{
  "n_kv_head": 4,
  "d_mlp": 512,
  "vocab_size": 1024,
  "activation": "squared_relu",
  "qk_norm": true,
  "attn_scale": 0.177,
  "extras": ["local attention windows", "gated attention", "value embeddings", "hashed n-gram embeddings", "a smear gate", "learned residual scales", "LayerScale", "capped logits"],
  "init_std_down": 0.0,
  "lr": 0.0118,
  "seq_len": 2048,
  "doc_mask": true,
  "steps": 7062
}
Each number is 128 + 24 x the weight over its row's rms, rounded and kept within 0 to 255. Layers, rows and columns count from 0. Numbers have three digits each. The size before them is the row's rms in percent of the matrix's.

# layer 2 MLP up, 512x128, rms 0.229, rows 37-91, columns 0-127
008:125126129115153168132130112099137097132102154129130116103094114086145158120130131154153160157133148110164144168160121155101126103132172128158200144060146139144154123093131161148151181118103112135123146113138104146106135118108110137185098108102117117150114110146126114122126097144126094138101118122110088189121136108129119160091095138158155120144137113148140088105118124148145163101121
102:159113105138112101116094106125139122126161127118133166117104116122116120147149108097158113087165130135109120124123078137148106139095124140127149151143109166140174144096166143146111157132114148072148112142167121099116115163159075111146147122119114141101113089130096144162146154094168196128097104128158138122092100144118131124096127115101105116112153147138150174185099140117116150138143
095:152080173114155168130162120123116119109084102166135155096056111133136141127105131115150122127117123173103120127094129141112123117124110157149165128090167161180144150121149147146131134167141098157118106128103118127135126148103127121106111132112118099142138131200141113123123158116178135092113091081111159144166176108120112122111130134103097137106118131094157131114109126118165136118115
112:087109108086159139140173138115144120105161120123109128144120122098133131109135112124100174076121184163147150095112111102104112134142114115127137120176132117120133173139126100109123154107165118146092130168158127128168138114130181153108159125149108107129147102085148138121115116139142142077138143156150139119185098145101154119126163114166129100085127082126110116113097147150160117131149
120:096136125150134172126152147133108131169121131143126081089172117107090142143131104171134123119065095122120098113079109111135119146127138147075126129153132151083126143137171123115125157139148155121112158152099091137130164149141142172105116114094104131134130143122077158145159103162084121131149128160167133130127116120100085124127118163139123120110100139136127093127157181144128132133082
078:119115142130121149133149126137137138186124146141136115100124092113151116163140137129078113140079098124153098145114153142149149112093111127099130119152129123145129109176128096118145135098124180118107141103154117165105147131110096128128128152129117081181113084164168104177106125162149134140122065168121077106134163124105101104100110145134140134161092112156139111098135106137148159112125
104:149151104169113142100124126120082096136151168144139108149109127143126113148085149118117126120115109106153117127138116142072116133126118138117130117172106107150118071128093160108135128140134122165125151181096151145120086133087083162117118129138113091151147132099102141129113155102107153103109178117108142153134102130083091140120132151142139147131199119096154134142165132135187137154130
115:133148112130104114116084124162126167129119113120138135096108079096129145168101118136128116179120148153103152153111134096133098117111103185121126138147188123121132104120147128128102113124125126142063138163072091103149103146103168122144149114124158163187145129139126129178118113133162082104129139092136129103137163109160105152141162151152094133126112127128110146094140110139150122126130
121:119138141136130112149083141107125137144136112089160162109150104096137132128157154142161128122108105101129115178129172136150142158113123143092176173171133114138128120101142130086140099090108132099145095103135122147116159069113136174141114165119092152116096154137123134128116110157114105131156128123135120108150127105161084121112142112092121102140116155112177107078153132183171130107130
082:114150111105129119111182098142113098137155148180116103153135074128118088169129143138106085137136125108098104155125147134143097163053110103148111106132126129173112108154133152106076135111139150162117153118125145185150122139128155141154124110174142138155143073146153122121081117140096123130126136149151139136147112138152117105132127176148136123113090078127122095113130123119114139131125
142:154167124119147136121146116115096138103147185089133144130112094149137119086132125138162125103146115152098149148161157127111180140108114113114061128126172136126135093149126114123163096146126172129116145154152136108109099129122147165133116093160151110136111090131121080104141091095170109173146115129155146162140089098119119145110159183138151145098121088104145103123113122126102129132127
097:111119120126128167124149130117127086129121136108124165127106107066147173087167134151107126134147110137133150137193178088128135145112144134112145112120158164128119100122091135141134084119107175148142173076072159124098119151122144149124164139128118116148120106151168120149118103096134130103133120090084114131158133109141079113127134142159154134107116110136117144136129110136174137092099
097:127166088108170080073120100126186148118165142138137151116166106143128153143117121127132115139119114119138150121159155100115143115122106160110115108141143156129096119168088161100130120140132122123117112151142117113166115100178152130120119119144090126093163112112086106129135116136154133142127169088117157142138174107100073139164155103192118129115130123116119126119114153099131129176098
112:094133057156143099145123128109167125128145153110108099100122157072109106131144124136159107145130116105166138148139114111114129140121143147116126096124127158163167155136142101134084110129129158120177161096163099117147177109152143133127163130138148148165104083122119096074141140104152130123088142135123098112083151152111058140137130131143163130112135126105136133123118151135117164157130
122:149132147114144138146158110133107126151138103111137117144116127152188134081130121145186110096155158135115123159103166158123113146135131130111128134162130126138157091159130103154116110113141142099115146133149110157150144081105090139122148131155123094116116114135083103074149152117121086177115196126111105111128170121096134121149163132101075095147104084129144138154101131140104128108117
124:150116093108116140107104109159123119063143120174122115105135117134139137123105090107171132143119104119170157143139088131084154085176170128147089108146168108103148147123129160130120108139096133170142120104133114127088100130168081153158151106116146130154107181146121169136136076117152159155127163093155127130120110105164149114122128135132128122106136124121117130127142094171125135122109
087:161177115134109081109074115100134150114129142113110166083103108164088150100169103103126124117142144099172147144107134131117110149138123153131132117128170126104124104117136123101138154148122128138120101106123135127161132125122151098107100170113093113070126151158099141127145111135141125113138151089198146161112148124100119135129134133161087138095130161113098122166103178131163160129138
111:135118147089152109164081115144129160115151147093188160078110143084112174131117185113122140113131099125134126128188128150103151101124154101196104137148101127145130147138123152103140137101137131130139138131155128104144148102117126123137125097136126154117078127123102113094135097099159141123107099126142149100105150093159133113133102127122191117118138097134137152138123144105115168112165
076:159064121115143150115172085146094087161121148146157107094109118127097095116144120118133125120133103115147140135134159159063135134120149112089153085161131121108108130123133150119133110144133132151161107127097104124157131084142138100126129117129136139133126078128152117178119124163171147154180139178141106114179129120152098099114135097114141142145103109175143120125150128111145151094109
116:103119124159119152160156179121127138134144135138083102134126123122154151121124133144149122122117174099126113145101140109106139151114117129144127150108166122116132112110075075142097117195146132097110139135163103154117146130149104124117118155113140121091127086152147094136092147114160140147199076157070137152106091145104126117098135186120101119134141131125141155093111106131146146139114
133:101153149100129122133109146139169157131148151127115071111142115124159081164113151141146150138146161101133120141103182141154125150068108116121146117154094110152125132131127137115142101120150131139112124125163136119116194095129133159089116143139125123121114145145098109072124093128167156146113155142098161091150120128123109129133139097112126101129101134121160091111066173086169123145135
107:117155114118093130093133145122117115099138104124137128096102131084111136177085134131186155141110146106135071179118119121118117090141103165099125106147131111127108153142127168166107135113139117101128113204112141141144105109137131145153117146117097110167124148153149173084146130107107123078156146127143140164104137131134112163126123177122123127128150134135121149130101099093169171131117
103:101138118146117130119116143146110169097153098121139108086118132139109132144120176149124116125098153116144126128122144097152127132116099165182081160120165152159111174168110163085117107119122086133139149097114125073136148143098153128110164112111146122106133135166137159134062119132140152094145131121130135129112138111124145138184172125131103111138082093134149124117118177134097136112090
111:131138166136159059101125143117118144132119160137153138131116124154088137104111124128139149150127174154145090139086161138100129137124149123116128162117120085143111103107085135114129138128145122135112095153124113104121118117123156130090131152126164071079147129195132134112147128100087128141202137123143175160125119162087176120143130084105088133129120126133104139126107112124124147131101
074:144191083128159111140122095068136170108127181099098123122129147136082111134129120126105117134127067125124171097180139120139082147166118146121143151156136134131128150136118135128143115136134165147114155091113129133135149118135097184158133146115128143110131107107133113104174133142162108108146163144152079094098116152121120137128089167150130107155118136110137093134154129110108101124098
131:099104142116131140141123138154123132150111139131079128141164098120167156129086091154140150079138107112109140095124143088156118160072074164137152173135133110101151125110109149135096113165132103131153171091065148123159112156187150135138127141106137127136120141117139121115142143144109158124126103117131129127077100131136145171124132146150140088119103176095102155138116124111131136135102
035:114129155109146157122127117106106179131120113158177095106142140106126198143116139126151103144119116137173123151119133103154116151115137137058141142145114168080088087149151106092135132108128111147111115126114118107135119169150127134194119133112113155142149122129157126103090067157132157159144078131109127115157146144145100112132147137144134139133116095098149145102137114118108094095126
104:108126120130118113151147111074142134159116140159092181103121106139091130144128146117141121148140108127133120150149177128125113145126132104113139140142156127144156130155119155101098156105152106141161121127128104103093124102148155149081158103093138146084096127130091097160128125122162137127087131162103149099109143086134128114127123100151165108161131107107129177177134126143089063140182
073:117155126106128129119169146082184106127120101153117113105138135112147125148112118092181112140103116132138106089118141132110151197122133140129094145153154123141081073112129069097104149128153137144122114158113114126173142114130159142143112071177142115109103152100149154117111162126110152146107127130132081100146116118167125125138152141142139161142107139157146097114150114119144146081111
115:092171118091092144118118089135112153082118125124139134094082111123172130105103122160150160097104127132189164146111090127125146121140126132135098187127135153114158125096117115142087112130142089114131146151152137111138106132139129138137132137170120112104141106136109143104116145098120106146119148149124110098168109110136186145167149193147132140154157092161083120088127119141147133135121
088:160115164120122113108153090103130113136093125139135141129114136160080157147121105114115130156125138094126180098092154132103137074085105146164097160128182136152136134130117155099134106094118131165119147115146131152158118135153132142142143146112102111106121113138121145136082151094160148134158178131144158095117103130120125127179199078128126132115099127099111149136117114162141140090119
127:171127145136132120117136143066114144105141130129158137131125129131132089072181154160183115113140165163136114103086093126138116107110141117119103161134167135114135116153117088126138108095123148154110162158135110116156133128113086140127159143145093138128080127138072157107088135137141164128156157132105121121143150119110157172108138154154131121107098131115135073132150119115111178127097
089:115121149137143149103117147126145118116094130139122109121111117153096128130156153135139138089076133134118180102111102111134115161115095130155133140154141156119109139105181122125120144077139099076117119135141155185146128079114097179165107155122114138134148183141132136130164152146138120163120101127144094162160132131195115125144115093106109128101089157115088114131124128096151135093118
007:118143109117083105125121112146097140121174146092149115185157149140146101096103168151166120129140147125151166103079123111164088156087104136133135129128148131173132134110130119133146124163086147133180133121169104116157102164145140147126124118152083096128110145145135149113116163133154097113142124111112144132182101172098093117103128143130110112129120098104128102178140116141128114149093
117:102162124142147105105105172137166106143139119112156126147075164101143147172117161174142137101149106117131121148084105106182144117103087133084151135167144110128117099167116156106153109108146077116087176141113101127132085131118099142124118139124121110145130149148147130110117137137116127151133101131113147153139121100155119121126141124162115125137058130122174107137156123116139127179099
130:120129107137125100151142123126112128119146110123092169127078166124120144076161097118120107100106108114145152129117135117120126108139141137141153166183130111088142142136106080074125133133132117125114121157148172122185105137160117125149151107174130120093150172127092132099134149162148121153072134122177081144138135182115116137129115120130138131130127161128100089090101102152149116153138
025:102181118098125129075119154117158114134110131092131137119155099096109085115111122112118134108127133127095142130166141155128158113158074143132136120134137129156130117126143107119101160132147109138156147122153158142165174091131104161165091144105124071113124156201147153104120115133136110142102172105120140085106134132133125110107132139122105165090111152129130147137137159156081145179124
112:140114125180135133117156119102151115133109169139129138109143139150133135124129114137139194115107148170084107124092133154093091124139111153150092156110169168119121134073127170114122109168111114129137125142101135150120098132151090132148100129116128138125170144113149124072130166093165098102146160131126112148107106129131086126093133094133091115158148130071156135112131115120155129180129
121:131140129122110148161122106113148099174152124134143119107132113149157128157070110109161098171145151145131126112107119147123143142139121189110151101085151119134097138135098089094175151118117125123105167125116143136112127112087100134132124171169145105100144074126131095153104126177128103117158100131139147159118158147128115098109143157131098144162093143132120119147085151163136106075121
036:131136116120127142189151142168157107135104126116118113150166137165166085103134122137118100126148103136153191112128110140131125117114166133089124152154154124159091129132106119150092107082136150104131142075123075126138121137117141127126111149131117106113117125150125125119132122126142125189161137166104100150113103137153154103143137103084155107093057161159103128138085108153125120148115
008:121138091117061129134112128132113126124171107078137116148143121126173150122139155124091105117124125137129139075159094138145118142101138112096141120167153131163178145146174135116130155160139130107121116115092164125140080127136096133158144127110130128123119095107160130147099121121132137120083092118181085138161112137125149146117129084139132114111111108140130143180115156152060132105157
103:106167112150133119131123122130093119110140116121145100134107160127131159123137091141140131165149095090131126148156116108125150149144117114089110159108109069084163116104144131150189096145100145133081146099129073119116162142096123150095115081162128110124119160145128150108133109129126138179130114166135107139094155155144128090094146128131188150107129078146151143153136135126130120153153
092:155126105089149110120129122098169153130162139133118168118132147132195080104168157137157148099153109103142178160132100167135100094133128120129111119120152104096128121137137106122135096114118132145140144119142106126161132122169119065110111162120153106113162119174151149102136127159117149133116092141147141139092074134071119125105097114148123123136139112119165146123095157129083141139114
084:120117102081102123080142130142153137115122130130124133104110110115110145157144092123153134073128079158150122083136152121120107123202161128143158121115143151095156120142125128153072076140153081138187123111085126148112145118104141104127108146123134157150114129147108106129139152120141125160130140167120129097131091151183127137142103153119138128135137109122131151090100104178149132154140
009:133115140147090116105114159144080104129143132134120120107125178076151078123116106124134131154117093129107118145142146175093146143103116095112113130155107077127177158145154138120151122136098119124087088155132124150145140133163117131129134117134183125149189086155154139074151107146128083146123142094151095146143149094151122111153152148115148125153094140117143156136143093114133140103126
121:153167152163123125128083137129136106110144149187129117121099107115132166136088139131148107117089132147123117128131083116159135122105148130195123120107150113152136095129082122113087149096135103083132132099182102144127137076146128125149110156155086144120128105109142153139104188116126124160086107128140142123129131127155117125134130079136123128141103156128159136146086127140116173097167
119:119169160112102157101114154123122148093116123100186128127132154118123118120152147124124145099123115135124164157108129110143136112156111137120141183147116146141133058066113130128121090111124143106165119145141163138159140107127105112112144119109122153144113137167166147119143096116142134157143102092168107110092119114144110122125172100100078133114105146161088128195117151153107113091125
103:097162049126157119156113151101128134099123125117156128148122150095107130098080110111117179146121107108140113090070118138091113111154116132101167116120110144118124149140139138102167111160142170123118144151081128143175149142127119125126145090134111133126106134143165104133158114145108150102114164154115094136066115155147157167122171156145110119117143138141144102113136137145099119148146
126:069121101182151108098110179117108153159154093166146123124180126109143141112123120146148157162139130162120152146112106120098112135160110114142152097140075125146085136151128134137147101100111098133096160151066127077104148115138143117131133137154167130111109112140142143149151124171112101160100114127149116093120153131143142115135107113119174136153141092132134097078132133111115148121112
051:170095130145130154126146115137071129112114186145146186125126142068110149141155113141127088121134133124130140134159116145140121123102153173138119120128150099108084143107136106097127104175129118137150126120167087181143140134157123124124147157167144063109138126058128123139131121106128125134135128113139102101080127114095130114130151105128167139118113087123123142145143120188117138135108
113:143128096145136119160113122109147160112159140106143127172121124115127129149097147140111119167148140145161160145146169111073103137110137146139133160150113115123104122140170123092124074135136156098137130108110095127130131110106103167112065147142108161144120148152139099132114125179172102093097149116107107139129133149106144084095123147126075148158123115147108121136063139166114090136117
100:161114110112160114152134127158096130111098131146124105146100121124094142143120095155155143138120110116116133129099088157173104096132116161136157131176137157138116125081113147146112138111112148115124086173092146121128142135120109123160093121094141088112090124102139110078172170119122157125151100171129156165138104099100158136118114172131104129113162112114137125121123165134149190091103
121:112150122137120136123135144171171093118098128096103094110102135118102146169169112146150145124118085145097133124166112124139093164162118138123114119130128083126145138124137129184158092092161142120147149138117117098152082097122113164173141178122127129140105139165153101150119104131169099125150143173109121123108106079130112140155114147132106107148115086151112101120092182141117111137143
112:099172116114136124175155163115112142165098134097118084139172096126101142130110138151152091127117114180132111094108116133161114174171142117155113140090122143120150154098118117136139117188104107143162129133127132111117122124134113169136139119139123124122124149139141156081126116108143108152153081176138102112099143172135117104102061148115145102139119143129144107129120095071136104116133
016:087131137083147109124114166096097167127110142156126127100106109150143157139122172147096115100172115097131081127088116095135118134129163122080148151082103116120058097182121132123165172134127137139149133132154135137087153125144120146142103125121144081109159141143140116123143070125117162118105084126122095110135126122119148160145110133138117108132161141134150121141149147145166144131100
# layer 2 MLP down (transposed), 512x128, rms 0.114, rows 37-90, columns 0-127
007:153137120153140152115134139103128115096162126124135105157158106108140127140137124140122116164163133075158142122149158121152094172139153119112175123129134123184145135129130119110119149149098119141173106111142119114097127128099160131162117122087102089115096122148139094123111130140153112099155162137164082144160074098115083150123105112134087115149120119142098069158174123154148102124092
103:108161113113111098140175093175089124108133118126156141147142137160197156150111117111104106143136106116122120135136152137123134143158131078062182083174121138116126144151111133094142145134123123159097175064098140124135141110116119112114127155140157130110118107122181142146095159144135128124119130110153112118159127089131083144137093108122113115112130160091134100140125124149123120151104
095:163135109116098121159139110164148151165112150146095121088075158141143139124089136126112165137137105154136113094142125115120085135122121109109097129113120112175150123136129107126129116173115147199120137130132105098125120115150137169162128113130151126122155106133172120091130181123155083092106100111140121082173159105113157137081114124111101121164155128100174103151147134141135144138130
115:140159127139095143166127144155135138154130131133132161123133139142087139126138173082076142113134093145116107109100079106122118143117147146124101103132127150132095118145092118169146140141157050106140130130116132135118158119156146120129067156100153132125123095129111134101147114142129127063131090103168160112136126135157145154128166109118183154108107119162076099150115147144134114139129
119:114117111140177155127176109168162124157117082104133099093140146120129137154144091152156127131098146135162178115121123129124116100105146132148077107154138140117096155109106146113110117115159132143128113114109136134103136192091149093152120128118130117141151144100095167099107142123130146075130140107154125117135125134143113147147119148136145126108191116142101112131122157128079180081086
072:149071145140117094117128167119145121121092121116127147103150144111100115148123094129141130130092168120145128120199146150138141125110144168108102118137126136149098151105096155118106154114147063115165150119131135092148113116116144119145123105131112111093121127099133157083147161096149096112147125127183148086126130140132179132166143066132082174112146142119129101158133145130125154137137
100:080117145088144087128133174126108160121127063129132119157117113094163148142146129149150112120109118113112168143177111131170152181096120142145132127094161128129163159149143094147132133120139118132152082139141138106141133139115154088105161138113130120150110149143126139156106159147132110190099136143118106093158142138146113126138091102128093144103103142145084091098096105145135116090113
109:144099104133092092121121089147131135150122139155127140125095159070142150099149091139110116144119117184123123176129123153137100127109133128114122121113151145124145122131100151111085136134114163118110149126154110155131116181149125118148116121136133115139176147115110096115161122090148124106128097120104136089158094121134134188138092101191132156167150064150145136119160148146083155131119
120:144138127102124130150139113193102140109138110133088126157124143143077131134150166134138151189119129090114131097118113136106111112151126143133152077125173113159153186166151132144109149148127104125158147138124141122149136119059120089066142120091101149155173089099145121131133102116084131109102117152121163132132109146079115129128135118134111126127132121122103111149111117142161136165117
076:099141124104113122070089166138091133130160115174140146122148143101113140107111073117132135103128154147141169124145113134136075130145142132165125150121171138123134156113146135113140091148142079153081145122157098100170123126118139147165148107145131137078140141170144099163162128115104137122138132110158133073153146104149129081083129089143115172137120129095135129119133117140104131114105
147:141106084144131110129139185128103104089133132125117152100145061118165157148142091150120146136126118159147114155178171092144146113114168123132130157168121133127092131110123142094114175136115121088133137109131172124118134090136118114144139111123129143124131097101093086170165163146140121119090082138103103144128096123156110137161114106116133116147119151146134133123120089190095127127137
096:125163106116134119101075090140121161117119165093115123117096177114151135101124125127130123188117113145105114123156107143115120136121153143130144131103110111187146168158134124139096125180129101158147119127130139160134133110149182100145109130149144167101112161119139126080126047142112146139097147157093105113152112135115109086135115141113113120128114155105135092123126145095167149129159
094:131133118109122138118149113126177179149115116129142123130150156098150138116159121123181150151127090129103101105164158143142114114125130139122147095112139176120147114100083142117151133198138118140126134152180143108154130130169126102168137117101113110095102110110124126123147153118088140177094099131165153095112118080111082103151110148145119120079112081113142127147147121104117101112110
109:128155100076161187083079127120108118137150143158123135103098134134131127156121090142102103119138122134143116156155182123123101117120136145138116115115172131127176094116132134142176140154123107100180163115097097102131096103156170137100113149101164110113135116137106142148145081114129123087129128130164127126173123098159128139133155118131095129086103122138096141140128097123166147110148
129:105174107093103136098080148122138140083142107067167134162115135162135132140135110117137141107112118119149135107144151140102101158115157113140127128092099117109171150158124122135150127107118106116150125152141115125144153176118165142129127164125138122123137159083100170153109149083124146108177088111139136140151109084180127072125133104144087126127109122157090113119149146114145130167145
125:138120102114103108139119124138185122080108108099121169157114094154137108185191101127127104118151131099135117134104109136146133135155169101138167139128110100105112111121115143104114102092119180166119107172118123173168151096143138110156101115141081125146124126125154128116119097118071146166137164085122107099127152119140156167146122132147135118152113173142114108127128119132120144105122
081:107126117132118146146150141136144099116154124120149130109169114047154095127115093150147144116135112126109162129129149159097159138103136079093173083151129103139132183098138127160139151136124177104162138143140130140146124159146110158103097120113081106137143122092121121135082126111111104136101136114115106122120136128181086140132114164122133115141107131130140137133177122110138095079177
115:131130125155159150138141134131140122093157105080142089131093102143114136140121136130151130172101149152074099118104154121078119135120135155117140100108107127088127101148123082122165111168100156139161103121130104147125099140097143174144124144122141084116097162149123204137131125096116159132088130110087148156124098171158140116147117134128146156108113128138112088171145098133135121151137
072:144103110141111128109090124157160163206099115096149166098138132161097173119104112091139116125118153121127106122145115151107122101121122129142137118144137152105135127139105126092120133192136056156124105161144138114154115090142153100126094145116134165113113115161125127132088084145151142142151107134102100115185130131140114136120172126112144133130111119172090123136140163099109154146125
124:156110103097113091111132095149109145107124130113146093101174106142135119106137141123121142135113119159136148116176102115136136109108102099129156060171138114133088108158119183143164124091098125129106111153124145124144128155112135171137149102102141128111112120131181147140160128173114108133119182088131132084155117145134154141144128134103125129102144164140111084135129069141127154167153
121:131120120122140132148082096133132094149115142106086162132138123117120140143150138145145090119145136172133110084136131141102164074152111161133152151101064113157121106108152135128177149146127119117124152111108120105124124139056114150131109164135176157132167081146057114094137107124109128167145099128126085137135124105150128144133138122139130171141134127121139138160112095124145155130164
104:134186106136141134139121081121161129149081096111121141130065114162111127131167128131076118131120084145155126136160117060132153116128151137148111126120099136131138141140106159125149102165175125070115109091127129091157132153136146097171145128187094098122131154111129139181126123155088160104098117135117098135113135124146119142114136142137158131117145129150108100151116116159125133116137
105:133126116087122135153158134107125123116130146153134142124144135127098113140146113144152147135142138098103144149129098127134102101107125175074108137123105109117150130120133128144096117137148075113108156117167127130084105108117095149140121112151133132082140133151150162103159165158122101136153193087104083172118106135148066128179140164129144153133130104082191129132152103113108142131109
110:127094105146134131129114136138151132128111128171106086116123131092170124156097135150087114160125098142162158135188137153122117133119126095106138133099069142136185171107088117120099122144153130098150124132146089123120124164150130138138131080102142136139161103119142129090115138144080132128154141132106100111142121156138121148171133109107154114116093157181091124141136086149098089150148
073:092092163145141153121116159102084091112137100169099161151097149155128144117138160131135163140151151087111125155113103141160135116161139162138139097115174167114083129139106154114124166082113103126152152097085156173111135132155110133131117134122151129139138152111174140079089113114108118133128127148115126138127116111108123087146141102123085126108178154169115104135104108128112104145148
131:159093120177162088162101113154137180112147162118132127112085086134148140131139077155093096129088152105142120169140169119101124162103135089124138126140144094133165093110137136168149150129130144142108163100118088116132126109102152122174113112128122148123132085136148108139170171174105124116112123106116114101124123095147142156123138106108111159138114153135130149135151126111149134079111
032:159116131097110152131095082153135167127095151117112123118132128126086158124058113087090126144135125137124143136124139118157093172086124118132111102144121146085154116141141088116094135132126162180120140108154135101148088149161140128144139134127117160132131089144131129093128075111117146168106180162138182118134092148115114154147149108147131136174112086138131149115135146120094116128138
098:148155123161158122112140092081103155100155097114149118162117167096157089132126109135137109122128125125140171075093143101131151122165151111113141125104134139136113144097117098159139090130127153136095091145097124162120162153126115091159098122147097108169141129151169184139149134157124147085123178125141120102126089143151131108161123126149132119121104108147121108100147120138142122090074
076:135108146132114112114139124098151085151088177125126124129124131098132147114115138116116092152146142129131158083161160170093165132151121056126081146119091112138128144163113107148146142138151149134118176119093092112117109123129138121176147175120123118111113161152132091125096100111087179142157144103141122130146148110128114123124107202107142103129133103144148123123124163115145092121133
120:133128147118080107117106132141135145120120121128149156103105125120118086116122138123135156116121116106180135099130115116124094139107173094104147134128119129121161175126107143141154138118153135141159118101131135148146121129132124137135132147123104102146109128107117128145131164118147100160145118119121056172131154118130136169112121193065085096122088095194090176156175116142136089110122
079:117149080123090100092150173164129140147172136092122129138142168133137123141114124193162116100118123145155134132156125147135141152167100141090140092171088126113121140137133091142113106132130111112106122127153107124113107118155141154095114131159110130162130115121137105130141100174115100148111132155128110106138140087129120094135076138164148098124134086089198118099165126125111137091129
137:108145133144086134124144180121128133127133150098139176149125127170107087119169146115160136147115109139146085147105140136131140132073157106132167126088152164127174099139117168089179128116134105119129145135099172168156120179104099132123086145134103122109067125114100128151133107130114112095107117127127127114154102109107117159121125140149136149141159117156096094147116107146107102097124
089:153125117137123176152116117154128129119142130154096130109154117072106099163100163164109159168208135141143148113136138063144145154109107121080143115143133138133095125151128116127082130155143130125163145105153082105139136131089154116078118081123149109132135098152130118108150099102126126122178121119157139114108130095116124128096117160130137152147138098133132137115176106161106138115116
006:116128177123114135095147094093117159163093124124134158160134167157156126125147141128145098170133132107154105167110130132099146130132092127123129142111144104143137160107126120102133085114125084130109126129133141148099141172107120158117116158134090160128131123157114161130127101136089086109172096119138146149124080145105163104133111155111187043123126114154130143157125094149120118100122
111:143106104141096125135135111156142134154138072140139150125110128110126135078140096105127197109153089128146143090157122104137136115136106133126110142130154160147162165155117131077154108101142123181083107132145145117105129113122139078148128145111121144137155127098161111109162117164086129144160126107111167128123048114137122112158137117161105137141145115156143092147152153136161107114140
120:102135176119130152129106111127143150126149058154165074118144099150118132175142156106117162118147129114154154141156114088128105130160109109154093080104115130140106128136139153152141128107128164147099162092136081132125130116122140116067149115092120150139113084112111119113141094139104161122152122152102167125127115075132139155128126108147129125154083129129159164112157112139158147142156
025:150116173129137182121124136121119111157118073111100148135126118125149094065162110115139161114153143128088136144134102127131151129113106126138149114132141152161128160150109089140144181134096134129120126147103150102116167138093141105183087079127121099132163120156170111121108077108125099151128122121165116157101127119115133127117074138104121117128079127125130196123130136138114139148129
103:149102134149119158117153117113144132119174109127080092122123134110110119110134178145110124105142097183081118118116102130140115157121138142110118133116120174124131139176108116127149141135138087126111084129098149071102123127150111144138131094131162160120131127161138119129095145145125144114119077115154115111112137148150132143105147153127128148168099062141187137175101123156091141139181
116:140111171127122124120077143085111129136110157134093080142127141109125093140152142085113105121125139115131098139156166157071109140156113121147176099148118121152112137113128167172157157145138156119158127157091111128114143096136149155185147145130138143118116130148100121134151088089124160111125152158130080114145129111122090138117104101160117130145112147105111139123137053128123170140118
037:147169082096135127189133191142135129156078100117095141116135150136155113133134131080137138106139110149168134137098156152109138111132129113085124103150109116110106146121106130131103101099107151115124156151121110096171163167120147106139128101134137099133152153140123126110100123145142114138139137142069173136154114140128113113137092139105170107130150075115116180176121148096122132112109
007:145130137141117101126132166130097142102116122085156169121138154152129126118090107120097093111118130126111126179125170094108155158131140058100166123177132120149113132133116135137142109154150119114115205089125116174105178119131148151114144146158121159096075136134151138141112158092099101122130148110107151120131089142124082152137116093118106107112130109129140153153137142139138106142102
105:129187150111102157134122127143124137135152120154146121092122084082129140100139123129141127164141184113148148085119169086144111131142150109155109129095108080155155115125150125173163158121124128152120137091168099141131159138087150139123138137134140146094123123104119160115131103106111138143088108116101128099179088109151136108122094090150096117105112075120143139133125150116187114124129
094:097169162127099157106132138170103098163126115107139129169123108126133133127093075123109146122137155127117107148132144100111114130123156108150135114172132077107127129139103097075112154108141150162142192145102148080151175107133106151110089149107133121126143111132133142154121160128126137095159119087098154123108144138149165145143098085143144149136141122097105092139163129138099108133171
084:137117159126128115089097105120134133160099090153160157142103107137146135080183143133136112118155116092114144092129175135122141107088110149109088091132129150123149120138119168113115120139142093118146089133102178123131123108075134170145094108126097135157130114129145149120124119134140130123137164132133151130148108162118155100157149132116119095188078096159092145118140165129159121159084
008:104102092123131137151108122106134152160147145106131131120144095094123111136160110132088109134133160141131142122110170121131129125120127150180131176089136168193118140117128146166093132131128077141113117112113114103137176167125119110127138152110131149086129116147122113153085118111105104097152143100061112106154137107103172160129136117128084112130107112161165138146181126151092134148121
145:203143153173140125126112141177146103129140138128137144130124144082136124155167135102122111120124119149130112115106143128124135098175122127083072150146133121193117113083103138151104118125115147079174135094151161096127122176115080120127130166130135137100121115128102184138137113084116128116119133091096110104157115167092111142144131123128154130152099155145138129114118125143124103117121
126:129121117166133156188137151066150133063102120111122131120127151105142111103174133122156100154097107133117111150129149113133123148109131133136138135150085121111155126102121125189157110133131126094100089121191130185127142151131080145123131168148086103108124103095101112128093116133117112156160118122143101147102113158122134159137111123132125148133118161149101157171138170119106122118130
117:138135115098146144130093175162128124133117080144137181098053132137132125129139131132130150109154112100120116153130081149169115133147113096109109144090134128145167156150142151122175160089134133141101155117164123145131121151101128106136116132087122155124127136126189109098095155143111153107113137168128165108118095158131103169149097105126121130088122112120133129103182126138128087110110
121:132126156127129134106134169148148135145146116110116126138138086103098152128109123124129128144111155153091126167145118103123104079065115109126152153099085158147093128144104180136131136120081121157079127137117114157122089112127170136132137111110139080144101156154103149107207122146123148168135144129125127144094102094126132126153132102132108148135188124176114115124166109132130112148118
050:141128131114117158076114161095176120143165161154094142080158173141148125093083125143079139122133149140137150132128181196134123133126143137106114083145106122122162139134139150121148144113113076169107105162127097097115147092099141151125150164110148185156120113135106096130106090084126113118135088145115154128123131116126124125115124132114136128129146147125128085111140151134132125150100
112:148120178112135125177137142127138140122106152136150113145111165107144138096108144127136112136132097092107105118101161129125146128143158114108142088092110119116168153122143144191151130171119109149117120113129089149102137191102149102086155125088103108176153110083115125139154130113149135125081105135118135110116120108151111133157092137138101084124116162112109162114135152122184107137086
102:093095104160122086117122143129157118156094133137109101128143107143111142175165160131108147180100139106189132083147151142126150156163129138104138108131112164094119156165149121102116137107118160157134144058114136100128149173146150120135133111146101109112147132108139126096124129101146140143135106119122118134152142104171186110082111169103147136102130122105119080119113151122105128121102
118:128156158126110093078098157141109123150148126208151159116133134133110136106145135123093166163139120119166139132168119140113125151116141120151136109122141151152127137132131134091110144100133108147167117140108129098089168111106123110124099095156072146140191110131157104099093128153134150170113114089090125113141132160148152131107109163130118142122132139105129069120133078098112122145134
118:138154149108116104113128112092108134158131130118165130092127112138108132128131134123111098142161122145141122092104086149138097132127109107098065080080124127181134164137114174168146177159133107143156072112103134124160119100084150153124123119108148110143118133112163183115145109136139110155126119135097132154123159165106147136112146132113121125094148135108166136159183112124157104114152